Weights of a small transformer language model: RMSNorm before and after each block, 104M tokens.
Each number is 500 + 50 x the weight over its row's rms, rounded and kept within 0 to 999. Layers, rows and columns count from 0. Numbers have three digits each. The size before them is the row's rms in percent of the matrix's.

# layer 6 MLP up, 384x96, rms 0.424, rows 300-383, columns 64-95
086:563469544417554564460463443523527550511564455462383488493493443553478550447542424458577413585485
102:586576491492538497552539517504527523415419523575446496505520472577457473577470538592614433549480
103:542442545500499506508605535598511479524472455453462420525559565459419530476527472498501533451487
104:487560621500476576540496421506537494482475514567460458510442536402596476477510457416533452549545
100:480554510545533388393459503525442393495534416547482505516561440408427465413550515518598523450489
113:529476554446488450552419623494517523489593472469526416531518582490482565509461555470469501469407
100:457515499600528447546510510367507483495493523444574529486547495487580522546495510452553428479577
083:472549524530487459391458456459425484406552600504466467491515451442469505535454522535497514512396
093:450538433575602500553573500515565567461505478470406462461552509470509451509574413415499573572509
084:428456552533528488568505476440561402589463506548443459476550463553470587517511483516555485606508
094:405580430511555543556468447459541517579437500480547497452419431525572499431510492489542511475533
107:519440434506450497591500552447585579496480451455479454490436539504582520415508471514473442549455
103:497489472548566476556519492561449515530478480520521458558524496543476523476469486543594425549482
096:445423556493538501506525478457589497523479583496485498542432541539514522511453453563507535512446
111:492496451430489571500624501499456472611503473444446369555505456451470608479487501551489514424523
099:493447425534578442464451506529515448579541566549572480455477529521418457476502550557530513485391
107:553496536568540525442472529560508476537560515551527494491403525524431406472460501526556548513509
104:514521493486560451502600572489504518478570539544571522521514491536483503500530479593601566336532
098:421561551495459547526479492580552434513449514536476509448596459545490414521394567508453501584517
098:465457443463533509526527544555423501524515571427623520446545533473507493505523543450433584492545
097:479564541469458458511478487489425466502553556474480608584493603441595461506450563393536600510498
105:514504488435513498404564504545543519560562476445533515543410576521364487489556440539551504473588
104:508577608480497427475564592505555571467466639541489480474530437433494524545424452578504415445502
105:453449443478427488479620486466466528520458521570606598498548618567526514419509566507521529514491
107:539489526487536466486464463483557566474399457526406498557590491494547568517516443453455521412491
095:493588495505515527450533493479466523616478515533430499450486507525481476482430470426462509425444
104:413559499548474427532489490422454480498624468539470529552564526583417572504451437498508494501576
105:534570543529475509452449549577496433478420454587449514451529525537436480539430456585448462551466
102:587493473450468479537391533419484530513498390502469506546648474597543517500525590560430514561469
105:457550532469493486537541533522471478542473473535520595535401463499510444502537499456480386555366
104:482516512466511453589516514509442430479543533485536493417427559514519545427467473527485515570506
104:488432459524467450590465596556503515575563537459523573478438484472469458520459463438487554491574
092:503578536536526499501520356547442572574459559482529511499534582528547502547496610530485516480419
108:496511449471563508438455481538527430553443448500403468531419410499512475507566595552544526523450
079:533570478328484560474477553452520520429485495464488474418487438476456490496584449443534451440477
099:498494495469529539544456597551487544506602488496464413518501427511483521522571454471600555528493
094:456453489552534432537528506426579634501530500572510535515558543366485419520502489514463486371535
076:527495524458510587458650445467486454495507471482589535578525538489533585535510489482554636572445
104:485566559548483472469406440530472610459512471539467506504530456457420513509518438496472589421486
112:517498399497515581596426483589453528482485539539476523511528481471453473579459391392492472501527
088:565459406542549407574526463532391463524494511473480441506512494385507458529550570457619481508536
104:500519487564462556456411483459563589598535528465493509441555482518439622413470498500461562487575
098:598475436526516525507398442551398544551551450438484490392582530551593559538505553515461521508444
086:400562534531528474469495478533468429446453507486497447454492521535461479447517589576528408375550
067:490498432480525484551534573553472493476529493478412476427497495400521491475602429475487427462544
100:479571502483469504536507518501544617527550497446483564533535574498441446404498452538384561513576
098:412543496629542511463466550442538511555563485457500371504449424535513519571470496529496488548565
096:504562492496461490589502480494511528486497345442404419524424489487512543497451610450506563581565
097:539447453445558446434520468476544584470506575540445522501504574492445582503432532464507505549439
105:612511559511535545540471467478487558566536476470583520570436530446526508540508497555537572492540
105:516473527449448587518538521496459507408562545515526592440532505450502434389506459562623485563533
040:590509473526407505458522533597587434408551526500407458535491539483536561510561382500479458430451
105:444381587520485471567527537544436463519512430498458539503617439419517522522461490434420510444490
099:419455388455574516535485491457566457478409497514459558436418533493474455447464513414512461498508
108:537469562582590523510434514509459497504533533410512470514534382509362493502499537530554480418534
110:496454465540463526557418437503440590498532435558606474504549472484487578529473511617585451549504
096:423550474492549512505426462471498463515501543486498511464491522528582456415406407514623456503486
089:484490491487553595450543547556517553532546518449497466533499499480549546520543466499512535454565
095:562489475554472451548595490481426524446449546560499469424457454372512486559481603434573523560490
105:487537393395504408511399479447483481528367511473427459519459515459465512520578417542555459546478
092:511546487479503457463462428492527458564405527466595510601580519463448459499513443473527489591607
109:479533532508531547474532453431462568552434558465540558486528501472475468498592420513584541460484
102:480572455525594554524577508465457483461487565500553392541562500456475492488471453456478594397450
103:509528490484463487441433519507532512557563492457471559441501498509501387522589461366604474572591
098:485416464485511468521536480509534526509481550496515463558547511481438416472541441607422472517523
102:531468495505556520445576508501544489557521419540441601509458476526566454576544479450474429563474
110:541398513476534436490558509496482515563430467464477577469513481510483534489511515433554485392534
109:441457473431513553567489521439477561468494485649517468445551495505496549546441453503556362440485
120:451554525467523532498478546448601485595456508547486441448485486494593492526584516488551430599473
101:377482448472484598523482422442478498587453439579550494458522451501398416472515497431550451437471
096:506529415510436476512513499500461520572352559509425498521503557499505406606494450508516528472533
111:482438393472489438553490572596464490413553493496506436505466525516509478502444579553597583508472
102:521587426616440529505551483456413517529541489482504454424474479546551507412455606533468445480480
107:490485532443557468438564492530460508503451472437534505522582491510533509514414506512516497515459
096:461539555583455503398525435453547600470503527573467511505478513495568393533520466463544426543539
095:532519503465473484475482453517474467537447481554438645391474540458502490438418452542449449538431
103:452509581461585549476436523508493525502543540416494517523471566482507480520609467447483513451435
071:400574546510386497446516525498535455495484523580389467523480492512535501633460509460491469484512
108:610488489588535549544539385448519482463578505464457516556492472577530572513531542505492549421569
102:536608508489492479436491555530421528565551582542430478538473626503553540514634459406475498535453
108:597384514543485492488439487521531557429479462469549462505553455515490552536539507541571456512450
094:491564546477602477487534446539580561490534485559619557595484629491432516543447540499469586499470
103:481517473557486507484552465528487544575506552453439525445377564557433515430553500529490426563504
110:484492439487482566601504488499494483509504522452566506487490501519583413547451540523500506530516